python train.py --n_layer=13 --d_model=256 --positions="rope" --init_std_qkv=0.0435 --decay_fraction=1.0
Each number is 128 + 24 x the weight over its row's rms, rounded and kept within 0 to 255. Layers, rows and columns count from 0. Numbers have three digits each. The size before them is the row's rms in percent of the matrix's.

# layer 5 attention value, 512x256, rms 0.168, rows 293-318, columns 0-127
113:121136120124133112116119161085136107091123124097142101141131144143091114079137099116122144115100131144148117154111088110082142115164095119121128115127143149116123156111092145142166108109093108114122144144131095137177158137173070134138142118135103109123143146122145081112104129135097121087101139152146136109147135159106106124094120127117106123131157127181178154129114159155112126152118
104:158101103093144123115158162090053140132162114122110079127151127182128147126128132097076133130082113117127126088168132099144095138130118127118138083137153098108113118136137099129146133098171118134151104147138099140098158120111150099109159113151156133139111152130148120107134136137115114126109134135136124068173181144128137108157120102101124112145096141148126136092114157101096136094068
109:120144105103147094095109102121139103122139097141103080095087098111120109105153104116131126130080118108115132113143124093111145136115140105089127158130121176130122149136157097140151149161154122108161145137105103127111135132086141149077104168140115134129139117150093168114143112149190144116158122144125092100095131156141119123121122116145171101105123081129128124128147142132155124148108
104:138131109132150082121144128166122137116104125131064149155139184097123115146116147108095171128128143143103166113137118131154124110124114126103122097156133159134135080141176103156144118155098146145129172113083110153145128114142144117152134111155138140141077136100116129122126125138126154162127142127092102099163136135140097137138156131129132159146146161092135116119082098136139127090138
096:107182108111115142107175120143171109142135117122143093110113132101089113142132087170160147127146114166101130158141116131135123124124152153153090115108113141141121103116073147111128145141144130120122112133102099149166162113136114120101129117104115153136110093101120105112114154107148128130087135111128154109122125084124152124136096150171137111162146096117188103126105162144157106134156
094:117128108071158118121158162155128133101135093110135161119185123133169114138108097147073156133144115129149155148171115101133148134139124146149113121156132082119122137165139122182143120134132141109112144155092130168163113100113117056138124128152124151127121144163144114097104145111113111124142144109148153138114126094149161083150105115105131132136110131118116149144113105121101129118108
107:084109135104117114147136105144174125088131154098090112132171105123091153128125137138144100126138107113142132122168169145125097101100119110159138145115155164097188111107142090144135100141088132072094136147088156116110140155142102138162142124152149126166117105120128139109134188154142147121143144141169105145131124155088136131120138109133104111168161166120153133110126096114122160124116
096:099140161129111148147093128096122164153168097159162104141123130150152117090124120103106130133090139125161138116109136160116138107155128101167134111131158136103105167120146121139140114149115138116135107130132137150157146163103169111097157089156108146152149140107148148090117104142108098143153093124087130171144116154128142125125135144099126120112141130117141113136138110092110126153143
114:098072136146143085087139095133094108118128089134132156142165115096136082150136165151100125126126168076105128140114124173139099115127060093157103152153116119115123063118143158140142127126151126103108137136136159139148168160144127141114116142122133176130131179123102103119102169117138128139140159120104148093164101139084113066105149161078125133116128174128139113144113088140158140136126
108:126140131138158137152121115128121140169088123162130126110144125125145117097114160120108112115117151134103126088090101158106094150147143115164143127139119090160107124140169072112160145147128158100143133100121139124140105141115152148153141123154101159149100156127147136059151158110123136090105165135098146099108136129116141132128111069127193165107152146090166138124137098110124122162104
097:108135140137092143158106134102152110114138123122125078099148126127152084139106140130127142087114113116142130134096091112157153120172111107145120154117128129108133128129117121111120092130184163110126085177182121096133068131161110172146088132131112140118114169126153136151095161149105112164150133051176147131112113134160159134121134134127143128104092148101117151148096135150097102144137
100:140115159074203146115103139109135126075101123139154100133110148157126122101100163135097103173110145120129089088149154107139123140150098147168093145161100121141148133115172111173127120153149129134145094121118166139153165106123143167142151124131138101114152155124113142094132164104135166136131134101096134125107132102104130095143083089121147127101094161061096171132125177109172118099120
100:132116164083141119092147147085123141162158166132096181147168093156176087110136060121148102113152125152128159105134091100132152131091140144099100123127107148106141129131106156144110110140136161175146119091144108120123152106120131117159139156091104129114122087161148203156118147143127110187106120099153149157175129123127128065117145111140125179088177151177129110139130201137159149137075
106:137140118118146135106172129127113104121143129108113105120111140138107119131115146143090087109104119117101150154156146095114140124075118143121110144123133140129122130135120147167173120072141164125157118137092118136154103131166079123109110140194127113153130154140093191122121120121151119104130143100159108137136144072083102122122088143130134137142120133131108098120103107150102094119114
103:126161138140069149063127124061141152111137151111122152157133125149145156106157120119130121112098118110130114078129085163167073142125075131161152123139115147148162106104102101148163098145197097136127116135127129124133144105129119130100151121086165127134140136132124143148114148126113084155103106143140147104155116109103138149120118116088132150132129153131123118121145157148137105133130
104:132136120132132128107140098123130117144113141134158085111102169148141141179107171102139131111115153121119141149142167148122075117150123097125161130131131092159091091170142108096090096141097136120116123142128083095158099117120118112115148150152134111139122150093148125163138119143138133129118176094129142118150132109087103151142167108137095139104118142142113132177152094153132113153098
094:139143094129095147120130112117155130152111120168118103102125115116088132153130123164094090128116125100108127120158115128183126149118133160144151121127117073127087132103117128128136133130095126149131114167173143127154162128163149146146155127134172148120105140184127106074101117108097179102140140128132127119133106121119181129147080110109124152124101117131109153118135137115085148082161
106:120138137107132113145147148114095130106145153130152156155126154118125169098099178168104119128140119129098126183114115142126137102120106120155098118162104155109115132146178122134156093148166129114132146137129085140147131083153134133084125169118128149106100106119097113158160114101142126143099101128115174114134143113106152126087107076130105095176067122112134148118115111122138107114128
105:127122129102128130084125145159136118119151115119149169161142114125138088157114131115128136135150109130140136195177140146129093145138103131132144133106114145109163133077167190146132158129098091166136098117152122099163117130115130128097134114139160114168139131138140119122150164097131170119142106136129127110090109132172149111124122117119117132094162167136166153125149129119124122163109
102:138129166128149107099103145100090091115113106149156125129079126115121128109146142138126135127116120140121151111122136148110098176149118117164140103155093147135118142165086106115119104159106124109138147146111210163120144100120104139134122087114138156160143139113117122062065112112064111089162113156115134140140161190145153107135120123109167098126124125119103117104153119100140126141128
111:156143117164106146126120149144188138171089160120116151110116139132123132132098152152124120116141128123166123140142094129113105161126123148148151112152168078156091134141135134130135130096147141098127141126163108097094129130131167121094141110125105107097167165057124158112148136140159140096100127085153092130134151131088143118144126067112125143104136146176124138121085113095135090147154
108:149118128154135138160168128103093125144074082114111107155135141109092116132133135130112163134087115082122125144114142146112124140146114145175176128113134134129151086135126155160118096129134156146117095125108186139183100138100133109145107172100113149163130134127111096101152119142127103133115146101156142095139102102126120129159081136123133149182098103137106096121115093162119126144138
101:140145098111141146070177124126171146172164135068090136145143138150144130132141137096110139118112092130162140150143115131139138178156133155099150162068120148157111123112127101108133156115134157134122120163133103162144140131120115113142120143119111143082135140107099149119123115114109123147140119134087103112116152113119112111121132099162125113180114127163142171130122122164106146110119
107:173112124116092151160109126150185129138112091181108124145176167128127134091103147131110124110128139178171114159125083057106110143098132143151160144099147139117143140097146089104120126087102148151154139156175087097147131126108139135131105143152113122127156126174126116122148130122122143152133151138142134109127164124147165143136081077136140107163097137137121150130106171137089112157090
101:161117159111077105113143131152117132095136080121084096121153099082136132142111103092100139100131115119172119157175176127113140114132124102088175116136092110096131127096139090120116095084111147138152118146114092111147187133131099095131112108145126149138132140107126157116138113108110149069202135124172121146119126140137166119133073086151149110080129103134099148148124104136139118112149
111:178118171116171148150130140069167112089159133103121171124129131090115158146142121067135145131143093140128120098149147108127134117082137117098126105095161125134102107100132168103135137112116181139174121161140105112120114147151113128130123128143111169115091105135096166137124113102125117150084130130108113151163134144071122072117153153156134151139114110110122120135110121125115100163134
# layer 5 attention output (transposed), 512x256, rms 0.153, rows 293-317, columns 0-127
106:104132130141118140144119079182167126090190141154142109154142097154124135124105133088099130131124088125086154127134115113146124167059149144127132096094118130074121149135176141155121164125132119153120101134089112149125133114122170157119146121158108149116152121135136165112098126095202129112123121112102080174129108165166139108116068127124136098118141119146132094142179128134133107135163
101:131166142081150134108119091114097089116162135172075069125153123131148135177114146145127112098095119150121089096138117120127120126152122135154125114119102108131117145168154133156187104138094107137153157092111106137124091132159130131123132159141134109127141117100116133124113126124158125135141119122171097135136080118075078127100139094128120160135136127145098151083162092162114151121121
100:079113128127123151122110156158123111138121151118141136101079117116138142128105162141081129133123136128086113117131140126122153122157110098130156085100116128125105121148098128128105085116132118141147118179118152124155172111132151143151119093109150128106091130151095132176148119073145128162146115124077170116110125132127140110114133134122119129145189131113135167149132194104107126125169
094:139119135193135153118113122140136130117127172170122121090143135153143102134127152143134144123105150108169114169110092095130160136117158118130072133121153144159105103116140154125095170125139144133106151140123165161163168099097136105120133157092122191114119139179113078112131147167140166102131211121146127139131119136162132114129157136114123142139119117132120097160105126142140131139147
094:130123130118134090133161129152131085119124136115133112146174139131131160126124129111114081095146120104119146159128163145144154152103107114136111151136109173104095141144149159108145138107117135098138152162131096134116119091107115189109110127071145148104139126098126156128151117139096098107140133147122133121142116167167097145137104113165132168097129102122165147137082128139127083132118
095:130097164126139165146133143103140163117101121117123090103126130126172124138194141150086154126136150137107186106121102110131085156101126160162177133166127056133150137151168141142125163154170119119120150147154100147117129116213142125138099120115146134160138167148138109129126134129105123147152145132148088143121119138120108177152133101123097113134103136150104171152143141097082062094123
100:176125141201138118136131117117147123134163118140122119061176125131148136109127136102134126142147157158108135126146098093123158116120158074097084156109101103122133137059168124155083103155120173149157125129064131136101086148096106112159106169136131146138135127129143130124088128082131147127090156112144139147140133139133194112118160135127130175111157142134111116115145088095128126152132
094:130110126103126148172139100122059126134107125153140116144153130156101164126103132141110150172134162133127152161172070104077127116118128128142118125077114120137123125125141087148121141151143134143130119137148125161143113151161141100172078142106086126093141151124148161161175122130134161137068134121176096119134130123097172127109165164111144119146138134135128137097107127132161144103097
104:138120164129095128171120123142096114087120138119095176155156136117159089138157137133060137139126152094129136138095132124120123166088117119112123168107114112149108087104092114156116127118143093096109120105128179135131098081130116100112142195130117170147137110117171114095124132060145134071103154152143091121109098159124187107136121126151105171126132143144144151103087123100158108104103
099:101114129106122125098077135147104111106153109072098146079130123177110145046088128146150117127091105105145102117170134124099175114117176123142092186129157129127138091141143132106162083101096121104146145137109084172169138086063120101157150152135114161146152170106096099104146121160151126119126164155145135125136138144156106120145136150142149126093149122139137157083126108052130124130158
090:164125141097112155212143131131139150156133118117145157133134130112110124148117148130120142112151110133137126109147142147128104143148121182157144159135073134139115103122124087132147097143132160149166107155106097118121153092109114160145125148186111146061121122140141123138112114114132147157137142122183119124114144111139094106112117145135127145126136136097101124100170132092120158145157
095:138102146130109121096125095152133094112132132141120106116156111115079102166148114119119132139139127167124115168113137134104097134137112078154129146132132152110132094136104132122121095087116149138112129117144130089121121119128126129131155138162081150113118159113117134152098138137142108117166144160143130147137128100131124127112142109118103082083149120114058155101105105126086151157164
094:149158127113143100131171120105163173092094107174145104120111126114132118118098142134132125108125112141099157161098089111130175122099107120134137111163139140127152083112153127168127103130138122117121114125179140123108129140081118154098141044138131134070120155111128130110141130140102175160174132130155120124100120124147138097126128106104086098087128137144134141147164077135160141149127
098:115110110207084157110149130192160142102136147106136152097144091122109145160129150109141139124169097164116125118123130132074142118109097136129160152138134099124146150160123146186167127118163164115133126124110125105134143148146127123147126083122123143099134153171094085130131104137160134092140185116147106098121107145135091094161122136089078125091112069115182145096138153131149107147094
101:165196104111128120154113085144119105125108137146124151158122162155123124127109100106103138102101142151098178123070116123147118150144120125116125127127106152128105194108073136066148116095121126140128132127136072094118136101113159141080127148146119088146133134078112141122112094135131157128147127117113135165146125106076141128129167131133132085151144099158127106112096119105152082129124
095:051135102163128143116094119163150131138126110118146096140129123116131127161116138126135107116103137137118075080139112123138135138091171102100125133114112147141114105137106090095160117128108145115106143112100144105129113109120103131159114106117135156130089086089134145144104137141120108134085144113141107135173121105144060117098143110091062101128153119079140117101134107174093122136139
090:114169127143090062091163147118097117132095138137113121113145132120131100165156127119102142122118128113153117111143120104162113161111135116133063151119113134109149137095151130086163077111118116151125083096114087173139121129111179112163126120138122085163106154155122139114117121150122142120153149125142115163148147120143142112125122112143130137133148140150124115127129111115142118202156
101:164122166123117049151132211148165110142129114094138163113105175146116154123129090128149101069083151146121118120081112122127104142096117147105160160127141124098124141115134153109139132140136147114132092132142120105150132137117123167136134160163156134146159114090102126119128168126150108113081135152144085150098138140149127117120129156129110123152092107163106120133103121129111150140121
098:080091149140175090108158136130142114095121101117115125126142140087100181148129094093145163150146099101132157128135135079124165175112125149207134159104149073145137145169098135122106134166167085119121178120149122144089130126119140112124147102134130097166145109104117135133141143097098101112184100117180142132106112118135149147151159121161098163095157125134133118103077146143142126101123
097:099085092115125104102129127108129124109125110162136133148112123136098119129161124120143121146147122151088188136148144171107134128146128120144108087085134128103170143147127116133112105140148116149147148097125091123108164113117110142123126122101128125150132065093115112100103085143133112144143132148098102159151116161105157106145113149124137170140128114116133105058107129125166111164158
103:127087156129147154113121133112167133073113125126048120111067135143105138132106178162115161147123118120101087167157159121104105116136129116106124136109085102152145124120131146101168090168131121138116088136132140124136157158160169136101105140149120080142104149096118126096111086138152149138133086135136124164182132117161120125142148117111087098128155163089143164139131134122122099116048
100:128153170138115142166120131133118143136116154141124119118075117119151112141097149148118163115123101131128121117109110132143130125116160183057156134124113128153083097169120133160149157103111150120136110137101108146140110083107148118138132129117132097146122102121173170111155138154146093102156123118151089126171127111128104114144150138122140155131137162136090137119129078138117085132139
094:154151125142136143126126115135090169096159157137082135166144117108074136131133099133112132153097139123085100131133131157182147134110132168157146170142117101100131164134118114123148152153126165129141130100168092141097094135123134087158118114101165149121125119127097145130078163112149138117129135118113180095147126086173126134165121108139126126178142105132133103127131099153117142101191
097:137158121115131142091144108105152123124170088137096153092108109075105144107122120110141183120111107158106107135122096147132138150141134165102124142115113134099149148118153102137161141105102109160120138141151144110115127118136088124148089175115127123174146118126113113156139127123127103129136169151140109115137092110117129104112146084105124116134140095097122126117099121066171100132143
095:131114158169124127142133108143105111112115104134131086119101130116145094155165135118101101133156109168148123131178105142119093135146112120102143116118095113163161160135178129114109095113146150145165103115118156156122142160121099080142164095131148155173149126142072119123108155116137137127135154118059124113149127166102102118096135118078101077124150144090115134145150118085136108120195